Part of a small language model's weights: shifted keys.
Each number is 128 + 32 x the weight over its row's rms, rounded and kept within 0 to 255. Layers, rows and columns count from 0. Numbers have three digits each. The size before them is the row's rms in percent of the matrix's.

# layer 5 MLP up, 1280x320, rms 0.0475, rows 1109-1129, columns 160-319
107:094141167106105117186073126138123107064138139128120130150154102139125153115181128124121150090117130093073126115171175220130148065182075119172159191200108092147112123074124119127131150143132143119073124158141133109146161145128128081209083128108124118094151090123131131118169107126076176129156212118128118124169109144131135113144161126154138145081140181146158072130090114107182133051115164133131115097220182144079116132198133127118136182150187135116115104147161144130117085107141113
106:186166093111091120130125100255192096114135144141124090138160066144111116173100168077124134144196103169202116147175165112068079107112134083168139139184164084179113177169108116141172137132152125112131129118172190198176103131150131109138123097179123160169093109095113114092115078127139126099134132145128135139099135118131111074145131119124114133118169125125095136134098121091175179086098193099194122166208172104113146128123080182087184102071165182136167101136114112163128085140160119
092:121128121050143144139128129118112097105060104166117129094117115093146138151160086179093182117144128120188103197152160153100156088145103132081122170128161155156098079121130134165172161148165181136114070117175165190110201097103110121122113128099166145149157154047173144089102125159116154154160123063117128093104126162127140179114091129134108130101163104139135153128171196114161077087176181200102112105181161139128123157153158131127162156131113160110134068114106134107144065132094090
098:118135103152114163120091117135133108087102089093137122079118147103156080187120055101173140155156116093160083148124139131156153156122134129143166050121156141134104116172215151135130118129095160080088142104106168142076134106114216141080132142107129118180113068118159128147132111078125116118175139069191175074123132104120113157136144128128129156098128139150173132155212118092097124098120148112158161174187133117076087138168085090098138135067077092152139141169151159138107108116100108
093:099160166101141103114147113172194147159090120100136106163163126091100134060085150118085137060080136161163226136151162122139153163166123145097168149094172148137139188132120190105139199147138066161135090132122186113129112116113146169151137132116103106097110156177046138154125149094075150142165130074093111096139124142113162097144141132160077116143188145160133060106121104150074112141120133148090145121181143160086154111085158117113126120141160116142089141156146148116121132079055120
093:130096176111105149129136154173237077091086136156099079116141165106130105147150138148125254122119111124121107093144152121154073133090111144121083151171158179110143159156132092149125136173149115170109180149139149182117121137120097151163143135106141148086095096109105120125104021109095096136180117106091132086143110118063152129109097109081086153183161102138118059132143121143148147105092094128207160216137108078145112132161070109115118161141138159123123148157117124116095131139086145
095:122128086149120070143110059144184134131115130080108121138143151152119062147103073160109150187115099177150141069111152183145151123120149120097080146121178139173127107117128198117127118117080098139090168188099124206190146104113126152118125107122133100160084127066114067143087133093170106119078103098169116161140147146057115102132148121132086174117183134095194115139187149165062165063101122099129174170187119129122135158141076150134088143112159155113140165108118113112088115124116111
095:145114157132181106155109136164214146098096111101180042120165149114146104119160116209172157110038042096147122147132156137161118107126095146072143095109083145177177151153091148079094170106171140090121096102174137112108136112098159150183169080093116184081149084162155166141155162163121114154158162115151127147124139114141150163167166095135135107150119144099128112125095174093118172116145149129123094161158104108098156143080134079086170120110105091134117095116129080130151059123113133
099:169122139124080142124102091173123091117162139110112064161133210133154146145142146120128129092162115135126086126089180128139059140100135142096151098145122154132145101131130128131123138116149112141112124105112091147142148126169150124192136167106102124100110103118091138121130159150082159153183104157184130127149145135162123113115078147124154140161117147073191065132125076119063078054103148193152211131123199155084103121054129118144162157161083094137154125141100133162188099137117137
094:121065134078111169079086129148147199147060114148158091132096108120087091070125102116078162164218118131130098177139125148165189161177097132133191146131155172174090146113034164176144118117133134143130133116131147139156118119141134131151123098046110094114149110099155103150104098141090132128082119038115139123136133108133148145114114106135154141146143122162144134133133169126117188105113161139166121138152135139096151163089088093114088135099102142152130034108051140137055103181085100
099:133200110145154050126129114120098187067153133107133179128150122086074054101100170106174123108159133156181155140112207100147139103116130111126137096151175121154119108145166157120102146185082191123152138143147195180169150135121171136087122098086181139125112089098122106165110171118160148153188125099132101166108118076024104115103160135107104121130103150137076143114125165079069125118068126126095125097115135076106102111134105094122154119083149156135111163112131114193170154159106143
099:116112078147146154132113103152162187120168110105042101119129120136116148142101104130124158144135133157189154127131109118099180081111149071087120111148133107155083155170091137130113135136125144134137151143127168166089184113069187175115114136137237106087172147096124085133122158141156158133118155093158119146116153139065077065112140114133037183163169118106102138118239139174119116104122149130121111152093124126119098110127147159143148149079139198128106147087093098098154181147107100
100:121124077158175066161143073143176102112095087171129055105151169123119108131168104075140149127105061110174093149106144103124093110067059119146106112162179120180084147195094146129197157124165120122118167151096137161216098114108143184113096163147122130089147121119119105112075130138157142157164140124160148150104135130111155121072177130160130113119158126145169111146094144058140098173137089181181084146163143116111141162128086183201163190141158091143137070133097127115143195140099143
100:119150133097103055157093120143141064114132176110132086088169200106132104114136116084132153126150142169118151148129157138175129141116121140066128148132171122122071130145146134142092090203173135152173151142125152129128179142079079159091148133086178159070096121112122125118128177105122173135208120076107092138121151172046152092170095093108105164097083136103096160059164128159081129095159112109130105147087169145119046135117120165138110081072111145172140136133086124104174073120157132
096:146156091127182157116106156133098098122088128166137100078206119067160106133092147093124162143122170189122126160116137073168120110114059103111123149165133088149116176124143113136091174122127092078093096104183123112132114104161109137133113111124123099073132132119151107120158126168102068146120136118157128144133147105173191090129090135095114089153095139079182088149149164127143076067149128129087111105120119147054121059102132176147132070073063107159133102113151104082150132153122181
106:119065080118085154133090143126203137133124137117113095095085149155127046130114114115126152185159103153137133096114182149112138143135087094140138112101121070141166084186117112151083137094115166145135125129107087154122161141129112170115132052101124082042132157103093167116093083133126160114130124122094149092165087104080137064136117121115095194128159132123162154137155156101146168088117093138174141161165170105109071101146073095147161135101165099160162142093130159106100100145112132
110:071144133118141087114139078222119165128158077073177161167096125143142135114134163140143114141181162167120211110171128131125184102081129075156102139145160084144146078093223130148132127120092150106138169167156173135152178118161052131123117139125120115168157120054132101177158154124143097162077100083093134139107125127087159100116143151107052159175137151149165128112119087109159096113101139140076085100174167116111083113156108098134112169133126121153116095160124124119106133157080111
102:122106062075132086096154122197208095137054134134105074149136104116135096120097174132112154159102115162140081091181177147164078122117049114086116128117128111146126064143144123108139155136083108162147171165108107116064140093123111140106102162132124086155125105130108139144103137087088140200155108119105103100189089114130196093143129153152116106140136209112126110115163148135089153123100132102141190138099117096148048110153049124173102101133106134175145116166161090183124143136128154
093:189150154107098043111138141142180047122092112106114153126168110132139125134102141124164173103153135113165096102165157157147069140108079106130135138148148152158164208214126158092188094158141111122123109142146152123087134101149048173160170147123205156152078091114128136178142166093082172175176179119174123037175119067152131195131141161103113173108057151125122133063181162165151147077109121098072166203177108098142211181145116116124113139103149129104165151109097116135157112137175107
100:130105158119122134083120132153142175128112088112078094148151101100088125188165137094067147074147151132116146145137111132105129116114053112130145134118176086169088075116088125134120117162137102143110162176097162160174181151085092076139105162109210166061180137116095128099142148151064113172103131118125148140136094159083140111079102064115130201135093149066075144169111136191164163120142114108150122139096108093175139122062145094140161169109187133195151145117089110107139159118088161
109:075159183177182143095085088125118154168174113132173102173144113098122156096113181106190111151124105116219102090153166114177143132141085137126179103147159121152146149186095106101185211152153170080129145149130146150143094086026165158049156124135132200136101164168152142099101134089130155186172068106113091122136135151153126126156166094181161072164132190120128146021152151120109128141094199111160141136138174138148150068138137138134131179193093130165170128133100140133115077076141149
# layer 5 MLP down (transposed), 1280x320, rms 0.0526, rows 1109-1128, columns 160-319
102:124141104137160153107178104119115130102069173138127151104121093107152116089151026160174136191122113124086125122138111119102103162194122091087129102142052094082131095199177141120090091044126126087106096084241151152123157147168150062096129131136168142052148118092157144134126141140057085108150162119128186177121138186073129198094129186106099153147109193119119192143072098136113104123167109121139181064104087125147087126164105133125142135189095136122120113174124149084179124075104121
091:186078125152161128195076134111155110082195138120141116153141112143158140160128146124094122129139146129138093155128113154120208135171108166148196099121123059074103183074190122156161163127142161173109140084161177069087133130122126151074159189116094091089101133099145096149102144123134128131140121111167216128151111090161172131213169086145092140129130125103160088195138103124140159167110115133154101099167136133128138164120102155118083124165081119142112162109171101165113118111144155
095:163169082107130163156137143123143171138143123135185133137104081098147119143146156136133119114111142152130106109159155119099134148162073134097165139131073113092136073118112107129121081153156146148096152115127114147173129168077150157111162115101144081113102153139086110094138133150130148067153144090167141107158135098166116126135148141116101185137103136107102128137118112113097155146126143152134148102143188112042133165127092146148104164123150064120119106142130116126169106093115104
094:094134130117085152109128138094096148038097116154088115057102105102149150130155122138103190133165134143109098150166085143126134128133162156109155077114142094127096091093124141096119132138119117154125109115120186085077077118059110199074177163101107110037091146165146191152152140154082123076128088169134126181106165124079120103104084071161147065094129028173145109146182125174173131117111081119125110127175111116158104124183130111126176139148108097106102168095161086062153106187116118
096:163146100076078121118137198118152119147101110126160114194185068106088188102103110110101138165137174131155132154106112108101139169131108126131154123136120130146102157096169176074070164146126119158094077029144137176124139147153158124171096139102110123180161144137127150081127100101092120150171119152180091137111176145105139198119156101081134099103172150133107131057130123172143169140187197120077122192142088159097097121160116121107142164119130091137076147118133142139163143122067054
101:072188178116081125186119128144123160141121092163118139172140175166126134056148140103080132090135130125119153120128166096105115155103140110135093105137129165100088140110176125144117114178114082130127173165132229100086087135133116087149160152113150140149093144099167114205085154071132141141175145159174099150152158117106163151159133139149159125149133093161160136174076083156112121120100103142126196097168134141149122151108117126148121145096163137099167172134164137140160127142177070
102:082190119125095093097110133157128115092158146189137105136117079151136071126111106101134114192141069199185084152144177141183153126085152131113097113093074083111174112139153142135152083112134078120090084151172136089118131141119204077094085118128123113153098163106177156131123140080122089123112125094155160180166159105167146111114164118111224113127154143098114169133124120147128116106134172102125057139136159169170138119134123110146144124144098099062168152170112114159140187119118110
100:170135085110131080110104095102167122126150154047129118108140151171138103128083149123186051067121146154088107114114117152175117129144118111135108148162161115132151091143129090116158179127122101074176143138137097128133173125167104118124154067163159118149141067128160110083144096133111122090141143142126133109115153096127142159105117128092137139107112165173112163125198128164144110123168120137111113126079109143116138092132106117181116111150112101179087086182168117105123156107075114
100:133142140156104092136150138150092189174166112109112172106187094064165155202145169112141079136149069155108120217120063138132120148131168154109117124100129117080101132109116123136137090134139149158126136127100154069115137076142125087095144090065110123143190132146167110081144161162158164075166150149072145169112165155125145119088093162186167104179106151134159087169131080156150160100190128096126188115152143090125105150172117099136161135122106178141177142087155144106131082108117133
090:132110083124134119094168127138093104150116136072146145132135132139086105053066194123135122098122104123155139067124129174142141156103085130161132072125127142144129087091121158132140176205060130099123132111075089110151083187126155175154089185145135107158096142089146149110139138114140144136163145193128108115120127133138062152112125110151124171121142094135131089068183122124124070123165127086091114150078106183127099211090114133149127131149114153161130119161086102075152158128125080
103:152120130077080141142079158122088106122103050100112060103085152132095111106139088089191159176119103132122117124124136102133147093176087117129163163107147106126124187120064150162193050117164128113122121125049133105098123020096126105119164157126135126082113161142090062127129146109127117138096166154146121153162084110191155131119132135187088097163097142099102122186124092101093145102124068113140142113145110143139196125172145160156072125191111148110092146196150126078140152133130120
106:078179109190134093101120140102136111182146101115138188133102099116121074190163108168123134109074148125018092112079147101119096123096113092132119107057101097122106134117156079175152166104166124144112063124119085139080137177146100059144144096147129142125106166159126157108128157123140100152117157123126167124161084130144075167134117098123113095117122176121159136121165167090121169140169120084099098144099136194156105118137133111148134167175098118185049167162138145104108172112132149
108:132117148171112098170105162122120163114095151112165162102198197163175133148174160112135117098090102180092120132120152093119110103116145142120115100099098113106137143114179173100074154104118073168129073106137139083092182110097183186126069057105143150130172112105166152148121116114171100179121163115148133126172116140153149118144150133128051119128147099132127094144093121167127149106100146107075081112179088110112126202138194143132126137144080074154159104101139157127103125116123123
106:106135170101068113117146154192101162129148130144124117159109125127162174119152109121109148181153151084189138164075094124157110143171139114127124103115103155097035126105091114178069136151114127142115101095130114059105068082059110112118139117113126116121089126113156075167180165123145110079156138126167144165138150173151104153194115161175116112114175132131128100159142199127053138165151131125150160024127099112147144115182153158117145152133160118094102122163127083124135126112079077
098:134169140171086123146150138119094096177075151164139142107161075146073169113102194125083123105068186148134124174146134185107129141088153160085162086087103149142139107036145094076081175109105067173102132128181137131150163124138138148111150190205126186123156151094144151143102052147089142136091137085121093140161119164098118129150116134128138120101118104152105155106072141137134108124094187121093142088129117172111110186076103105171138115138075153142108122110121103100119074153129144
098:111179133180134179175074188137130086165160193094108103109167143112113127170109162034146133078128127118070098164124065163111159126147107119123099147054068153136102145092157156175137098146108095180076129163112174124143133183136104092090109104099097109091199136178140180126127143148137073108116079083115175160108129120130159141165131179143134197138189109135147142113079169092197166130083143101135180061136130109095092092094095183152147145149124145118145164073159131076146109120139117
086:138104174172135116118166097122151142103112092101145146096062102163116099130166149107132147111092103108135135148133086101123117113111129121151124126143139163084145120147114113145144139150164154148145104112106165113137201066128094076125095117121120202102213121150142044075159158166176153143162126111125147121149156089116167099130128102116156154194079082181117165116115141071170136106141089139064075118169144111083091159115160113142130177180141120190125064139090130133185083087120180
105:106096092147125144185126158136205154140160162054051115110209137132187093089096100118086120133098115076125138126039116133108099136194088186118117141158142129111117136140139132122153163088173107119101074151167168160138055134138102143084104168147128145140118130143071088108109112152114103068095142101115125106139146135034057131189095117136122113133166130119105122181141102053136148124153112146155106083062147095115112142170173151120225150107115095123084105112146150088130125176129120
103:177097136136091123154094113123055187190057118120097150124100110129138137129113200114142114116100084225164182045143115103122144197136127154048104151123137139086129184106063160093124089158120123105092164144118178098089187093164141111122081134144069130102133113114106128077123165159159130152051089077101116129133173156146103116131136154135154100154171165187107123154154103113103093132085188195159063064112132187152116106112123101146125165079106128095105079084160153168103105116139165
107:058129088107142081158132113130182113071148134134132137183124090073107132146155166143080156174136120137109180115075102140126143092166159160128122117096124131135122133156188030102199169146163134132162121118126102136087168063115149100144114171092107103105124163160130100036122108099089140133075133118107120119107128167135169114179124117098118093126139105112104120111121156070122178153148167103145107098109128157162080189134115173156079201167149143121081087106127070129129083108144180